config.toml
num_hidden_layers = 12
hidden_size = 640
num_attention_heads = 5
num_key_value_heads = 5
head_dim = 128
intermediate_size = 1728
vocab_size = 9508
hidden_act = "swiglu"
norm = "rmsnorm"
norm_place = "pre"
norm_eps = 1e-06
positions = "rope"
rope_theta = 10000.0
rope_fraction = 1.0
qk_norm = false
attn_scale = 0.0884
bias = "none"
tie_word_embeddings = false
parallel_block = false
init = "normal"
init_std_qkv = 0.023
init_std_o = 0.00469
init_std_up = 0.023
init_std_down = 0.00285
optimizer = "adamw"
learning_rate = 0.000717
beta1 = 0.95
beta2 = 0.98
weight_decay = 0.12
lr_head = 0.00276
warmup_steps = 303
schedule = "wsd"
decay_fraction = 0.918
decay_shape = "linear"
final_lr_fraction = 0.0
batch_tokens = [65536, 131072, 262144]
max_seq_len = 1024
doc_mask = true
train_tokens = 1290000000
max_steps = 9725
dataset = "wikipedia_en"
Each number is 500 + 40 x the weight over its row's rms, rounded and kept within 0 to 999. Layers, rows and columns count from 0. Numbers have three digits each. The size before them is the row's rms in percent of the matrix's.

# o: layer 3 attention output (transposed), 640x640, rms 0.0242, rows 617-639, columns 80-159
# v: layer 3 attention value, 640x640, rms 0.0272, rows 618-639, columns 80-159
# gate: layer 3 MLP gate, 1728x640, rms 0.0314, rows 0-10, columns 80-159
# up: layer 3 MLP up, 1728x640, rms 0.0301, rows 0-9, columns 80-159
# down: layer 3 MLP down (transposed), 1728x640, rms 0.0264, rows 0-9, columns 80-159
o617 100:501516420512443431493514480507480510536519397590522520438553585504518555427563519544488509488445495479520537541534535508468491517387532483501458449536467478504514460480555583518517526488498569493522490496506557508503516516515542494461509483
v618 106:439487484465440527513514451474437543460527539502487519451472502545496528483509424414503503547487501517521503508496455517542486481528612528505524495476423422461449485451582530538527507427411543513543467555512491495463521568548497512499493443
o618 106:554518430495485499498448478479552526506490520520453483488476514495490504521469508512464400436481464504458461512462480506539491528425482469504433541494504594525524468554525464518425523437532522484536496478521498469469478520524549488505543459
v619 107:544518507486552519493472533485513517524543464491505527519528440497486472477463511458458492445640455476520552537541554533522487526487519514522484461492505526554520509494430563461546493495446515496513494422477497480524549525413474512507494438
o619 106:457437544497446414519495484527502533550530525509483535477437467489486534473502444506484481506416506532545479543559446509534488432477490531508519455478532513468457497572527449545531491453559505502502470548473514492456541427461507468439538577
v620 103:484502512508547462522543455496478491532510523467466511574484459471529520491511474490490505473555469499478406581445459596497469507502483500475482530495531477519466541528544561501518497479502483503532435498444509492425486510496516490516542498
o620 102:474462550543455584489488504508499435480479564434580595487478472478497512479507450495506448417449482461421487470506470511480577487557531500487518490538511443530570508537510494571495480509475462472514490480488514524387515495563471461484528503
v621 101:536465518524537401462453543503494494474515511502493482485567474537470463532490507552486428461551476518521585524468422565484455572470529554503458598538541457448519492452518510576526503556526518488493461518531498588489509577533522506519568486
o621 099:457505461511497475423487468502417495484506520556527585579510460470545521548502458446463511566496513493479491510564524474469480478493453471547549429477483508523506483520495506520435507474493427519425522494497502404510557434563431493512425514
v622 106:444529492562524499533543481515522494444532551417513566413465549574462488498497506481467505546477543534463533542559527469527497472491519519508535574494469508550435487420481530477478523398591493508524477514476505511433506466516497558576496491
o622 107:510481448478431465525505503403502514509491369516528462478532457575515513489496509482498522461534508464545438394492570460529435523529516491423498474511498479518489516512498503444484518532533505499451585511500520457500537514423460487477527428
v623 109:575510548527599495455573551537515518525531509459497511509464535464441482527509533526466466485513426489556468488497478495478515495555503463465472499538541408510519564489502501481518518524525519495535567437450416527465501471438496519576458490
o623 109:431461407524480507497478543488410516494498415471455499441525473575483547526511508505577534491574564456491519550505485504476495478490556518492544453519496517422506513473478520533531511484523448492506535555436486437499525450536492501487523455
v624 106:450421510524507601570584465477491490540536544512500547435493454473572497476493407552525548517480532491487463504553546507565488467488496463502579497598452543533523479548532528513526501468491501495483487439505514466482460562414601467441510479
o624 109:536525484513501537531467499545541490511491517514525508556558418496463457498469474400485490568480410481496501502493442440423512510507489546522482518408551535493543499414489458468458505609534466542496490487467475522401493445506517529509569479
v625 108:483472581504518440496546555504512534498545517501521436532453469498501446513506550570482476549624437475452492553516480495451568478531547546533449538441550449484523478522456536537500461496427516594542415495537563489534515477483470477472471505
o625 105:458576558522458524499504492457481535573588504497493558485516445464493551480499540513524429476512509539459510501548454481465451533516431457451503528550483479551479497509465501515471419472520547557520538520543510497526478542438514510558436465
v626 098:454590481560499480451538442510507491456470464466478470504541531469557585574521456564476518508472543473505527510554473436548489501536517529523462458453541499524543458562518466540477470516441492460485436520535558516537488508490521533468585478
o626 096:565559471489479513471433463564492492504469447519449539488561519534603443406524510499431470566499488457517511564503465513531476522460468507561483564513587450448457514417504483495547499534483552533542479511505494513552527441515513442465492528
v627 106:499531434538535473531503464527456502526529538499445565506526446521553510490461528474494522479444503557460521484497501461512502469573488435536441527520470588483535537416532429525524548484541523497443516547477505522443540573562436443526437422
o627 106:410460492491517493495501484516522507479512502474529460466530535474493475464554512556524490448468476526467515571482410539563497446474518437452517451509450525513529510506574495520515468513491488465512523504507504493453486558474479476469519468
v628 102:522487524508482461446594500457471486482502409428454497547526455444520443541505488530521468523552531572546460500550484509436555432531570497513574577514499492506435495510501530538455508477524519479457563507446510480495523446500511574586515518
o628 098:497550484555545483489505507448511494469511531496492449515485452456542490494477524561525510501535478530460489516539563554506460436350495455554492474535527593528561448463494493485515546521546382499539475487488452583449516505424554469487488533
v629 100:447503495426492534513476436479619479492494493574464469507436526542470542513566524575511517539503539550529514567530506524505505512522435484493447480517485406570532507529515524547496519447502434488522449443448483467481480507476467462550491535
o629 100:507501421493465479465461510554512567502490486535492511487458498439501483511496529504485487470524514512506499424467468455407507456567546564478525543480580535464472482468485472400550509556501589527527478481473500498562490478507545493482492539
v630 107:471504479484485477596549553505478491543542467509539515477550484468552513564526573532451540473536516507532490475469489600517498510506479441534498496542509527477553494528613552497539497469540513551521563519512488505407483440456500568508561465
o630 107:558526544513504544479505553506562472531479478528547522511474500510473448444509493442568545506529524467545459489523479497471523540533472510448548488462509503522522535492485472463540580531481441482479487517469486468510481551561478466474465513
v631 106:455460491500447512457480569481426442498563547440444529524584509503488483530514493478524504515454551490564480482460550464506515500475505522538564528487484512478447506491529471476525503448477485536459575519451429512469513487534532494512538523
o631 103:469480506486504558509556506485531426440475499486484493551505514504537435486552485530521521561547511513531556443534536539532472520540561424488447517527456505503521494467478465524531517467472501462527555481423497503513446553439547503478496489
v632 109:571517503507541502487443495495476499447377448529533467473567468607565499505499545518480513386467495501448539500490584546519597472480507503468500568525535523520472494526452477497543510467492526560504512576474566495479483476516500541554572584
o632 110:458461527535464467468452490491565493500482542541528497524519486503487449419519499484461555548472495531449486538532511531493517488529450547537492512451455530486498511592492503515503431504448447543506529473531521464525550508480487521482464529
v633 103:531497420548471595553480485502425517515526470472539522428577519537545492497502548422491447561575427492545580503504527559566553503503624481487457536467477459458468542475543469449543516499485511544495538506447484467538460456481498553491474518
o633 102:564497451455430491506523472513469485534440465529536489523509525524489513447458528536535551554526597488614463505557525481544426435488498586499543461461513505454540499561541508512466497549456482514459503471455477497466532530522493473491516490
v634 104:586557541541500449512560536458474496529480514488551472464471576511526477488486483490510577491537452565513568521530552565484578461541475527578529460529484515558521502445531497516541517562493492439522458503564503526517461545452443486443500439
o634 102:496451468464476463530470551479488532550558516482475465406480447514460537415522487530431495516451460532478543476520452437506497582438439511448478525530488463507512508474529415434536480465477521502505436474580506438518511477474537439554472467
v635 101:526507494548466505492488534496534476436496550553567496525548604498515497528483530491490538562486585518483621486533495441458506481553482450454447529467459465424524441455504499512497499435519497541456504516452559537551491531498539483456510453
o635 103:468510522448484468547539471435497529587513495460523512514543520515444450451487465564485521569481468551434471498474491503442524527556493575525520514482490545529441534435455484500565528483490498493539446474462508530534449600458449571572506447
v636 096:553533544459521514498474577470463496569611530519458570507436437496476485486459483459549494535536519525488488543467502563518534504499478494572519523483460538436493517570465462516572536549584535525541540510483472455459605550504440443521504472
o636 096:485446484500514509524531493516610578526522508539450438482506520466481418541467453514541516536447519515454552465415566478529460539471582460433533476549473497555509561484509504488538495513501542473497553510505426484451497462519505454559495496
v637 102:561466481510514517512545492509498502533513516589494563475538502472476546521491569456496502574562472506537474531471449511489553474575495521536461481553502506480548543519499598518442509548513566493543470399531463482516489469437407509447464526
o637 101:523457526542508436458501520483531520546490490480499529585513512481480457527473441492538464415472508524494526498491487489473493510460445515486512523543486472542498483476504431520564501518489486526569521558498485560524532525518480511537513501
v638 104:508495416484577556460437476527468488529494417483546440496492413534500492545481444453505456429513534523441464430500478462505472430518440564523525498534473576552459504449516530471540518566509472522489499528497470480513472517508524573467417479
o638 104:536463449417533508437534519483556478442473542516469419464443577496520565526565556440546552564579536531540464538549519500504469530503536531500495552422518527455508490559519529546452479480490490529474488507512504466632443516525487465491474513
v639 102:576496519469605453564514464511538478484577443463533501557529540521560525548524492478491589458486531546471552536633597470537459448476460499483556466508541503488455467499543489466520505500503501503521475537449495522543446534464600461477515497
o639 102:509445479534467516486441516521416550493485451599507555497511468547478574480543494475517482515515489463478500474515434463450500537586520453541468468409524559462445516507517592479570475523514499498485502511454504458423465481504436506442576532
gate0 098:461431460562587488457467552432581510448485575529480435550431486499507520510502526545457430546522527510423505475561537479548450528531444510485532466534461502512477511474493471569471542504497434498457514514425500482495524489536505543550456477
up0 097:467536471507497537463493456485482466538533463498549503434523473445495514411550564489474471518447416526508527495549525525498518508501496468542400441488499521476542449536591500528474469455411488478410457464494500439445517545525480477516487480
down0 097:532466507527474469507469465541435435532498534502457515516497498484512431497461496570504468527481507511501428493460484454494509470483476456505560505549477486429477475480613486529438492540480482554495440529474504495527479475488509518523515529
gate1 102:539527486513541433395472487487449501539458554489497513474429482524419520488547501501497503547515501519521518553446468419470513434437513505477534466468475514513531490463578531563514431488461438483493537548514545492454440528492503590493487539
up1 099:495530530553444517548558445486563533500512510520463419492547459540499432544475496533481514461539545468479447517442498538428520498559462494425485430540458462522550487490438424466541565514511552533429463509493437521422511451509531489502546484
down1 094:437547525447453451489521485519486530436496518516492568490456471460594519499479490494475482459507557471482487499504594530490467489464499502520477478491461519576454468475488518468463476549570562529474516504487564437498505488475504521478445520
gate2 100:486510514520448551520526490433486479466432549470537461501491463544478439526503473476488547519538513499509413495484502497614499522470485510480487450551481480530442491595518492457524472563505454513543508540524529490495484455482470582545511483
up2 104:500457531481438525466562563484516586516529506476513548555573471542483509487502509432477505434480529387511535451518464511498511478504465494519542538486538470567422460554502493498531502572497549525548476485501567503525478531543497519493491539
down2 106:497499532511531481509475454473569524502475486455480513508496422509431516491526532575498499497566553450481479510493447489430456508481539493465467490527525535522515479474468478534528456444491512533527434458504556540511537498543549581500379548
gate3 100:493582432458542502499375516513499484509504441415461510440486519446539481527481558524529471462461436443479465539553490438520555519475462532491527490453510513574464420507469525514494478528487566553549561471577530498473447524473509532534563456
up3 098:507521596509475501469437465531519549468487517457434543560501517481466532485508473479510506482513480497495529488550524479429520410488522539496523471473495541505468541517529442534499520515541506503477519480574469526512556486547424488528481456
down3 100:462544491534426446574629503490451536441522498567518473498518405529525537499519552529464426514537500489563533473483518564484534534478491460506581457481563435436505532538472547485514571568470463506514491479508491458440467446431502439526449554
gate4 095:488526477438586522458495473505453504526467510519494484526445568539565536516494504498503497521516533512421562518470482509516496494478550450516526524503417479522447521538467516492440551551441439562516536553482453488542561546502456473509516541
up4 096:496467481447534434587516549519479533507462533523463525489521528543505532478461535447496517452488449491534573513527514450497530509498522501487560458492522562546509484450468510525554535499483472494526553452507496490478489541493503555545504476
down4 094:520526472520487549507514504454484503458529474535562439477494560429568522431517546493595508425520579484413528493524563514560471455532437537457462524603515428512551449505527563459498475515486513427479550563451441520488529485521470520506493412
gate5 096:442485485426492476513471523440505560506541506559484461488495516492461463488443501443448465457447517488446461509431481511580503523447470531553582453588524546486534592495488540483479493505543577486511478420535476445472512491537457433497540505
up5 101:433472419498566546531554500445481485507515492497522431448540574432523540417496453541498536550562531495485443517478572528487507534467464516420386515478475552500493453490410493511549486470501488576450453516471516432600476550448514390450476432
down5 099:463545495506547579472499519498508512499493444491506460481499538485484515537486509583513524487485444495527495482427457549572450479411457491464499486496544510552524526502479478525540498521515522523462527503498506483458519516468522413455540455
gate6 106:539491377479441536522547573463579494468507427473498548469525467500508447492504568442560506509492439499488472485463493476456516463500530451545442542499534493429451560492547489547479539623521547585467527557532530525541469487574475487472513473
up6 101:510478429481460512489457460429476513527563502473534539438552435484504502554505477528477497515485541550486510520542546471523501555519515527485404398520494480448487500462514480553469578556421540522492505502413459444479548481500535479520563458
down6 099:476445450429558576447542489464494514473460445474476420554428496466483493506551498520527521479516540540496506525564485443530524550544421484482499518485538499432542465474479508550524489507508543508525583478476453461496459555491465493460510574
gate7 100:495493497452515526523478482461492485487520430496472500493482505446546506520466519529488466517548530528505516569475491497428440588494490478466574472486452533495512466478555521526500482505476566526545549499500520504473519528504518463469523471
up7 100:424431509516526523470534510448480506519558492487479401525485439502444472514448535476481435556502532495512530554482508534534508514511470530449440497513485491485486536443470520503508537500545491444471478546480439550501487484513503607420495470
down7 100:533518457486548547483530526600493457513547457496529441523456529474450515446504523566477539533496498414419485534572510519440466478518437505564500487497483523535533402595493502527457483495524502531527483475480476511585523471556473525487552503
gate8 097:595538508542449540503479491515480519514555397486497478520484511464526531438504543395486472477457482476507427517466490471436528526538457523570489502518551521530438527444518512485453470542524497461489540519536500496529521521541478465498473470
up8 098:483484487500545476532437576450472511459429574493536519505426493488470468496484430527579530505552517420486496424562559492524484487426530565503441500455516500409498563478467485465500529513468527476516474446507549482454529502463469511550528458
down8 099:448519500452490533476497484471482488530550466467506452489504439518500540454557505492491491462483497541440514595512464558525473503577525509544470416437569512523502551421402486536528497531505441475532504519518480468503483499492551498460515401
gate9 104:474516549457477437504543485528573451481568445394413447518539515513496540552493492442486428459517517409587433474436514484509425514511499475437455517498419485476498532539534484527504420529446517561468475580535483497591482522464559402541434459
up9 103:533521527512454438528546429514529519504460518453535573464429468543477533498529475494500562477448496497415509438451517498463480467481561458522537481468433483445504498564549477530460552548511501512505498500578430530510529501495512562537534418
down9 103:558464498496509480474478474447567514528529553427474459424474511484472450479404468491501533592543502480451513471470446541485476561415453488507447518535565492465482476494529517500505422524525516463517495493531503555562493470492513507542503403
gate10 089:512558471493453553474553490536465532506514462488462420428515496470502457533476605479507462541472452454483528521465524551479475550463525535499470515512535455483493510531547529596519496535437491454450501469502490437587517454518483504496549493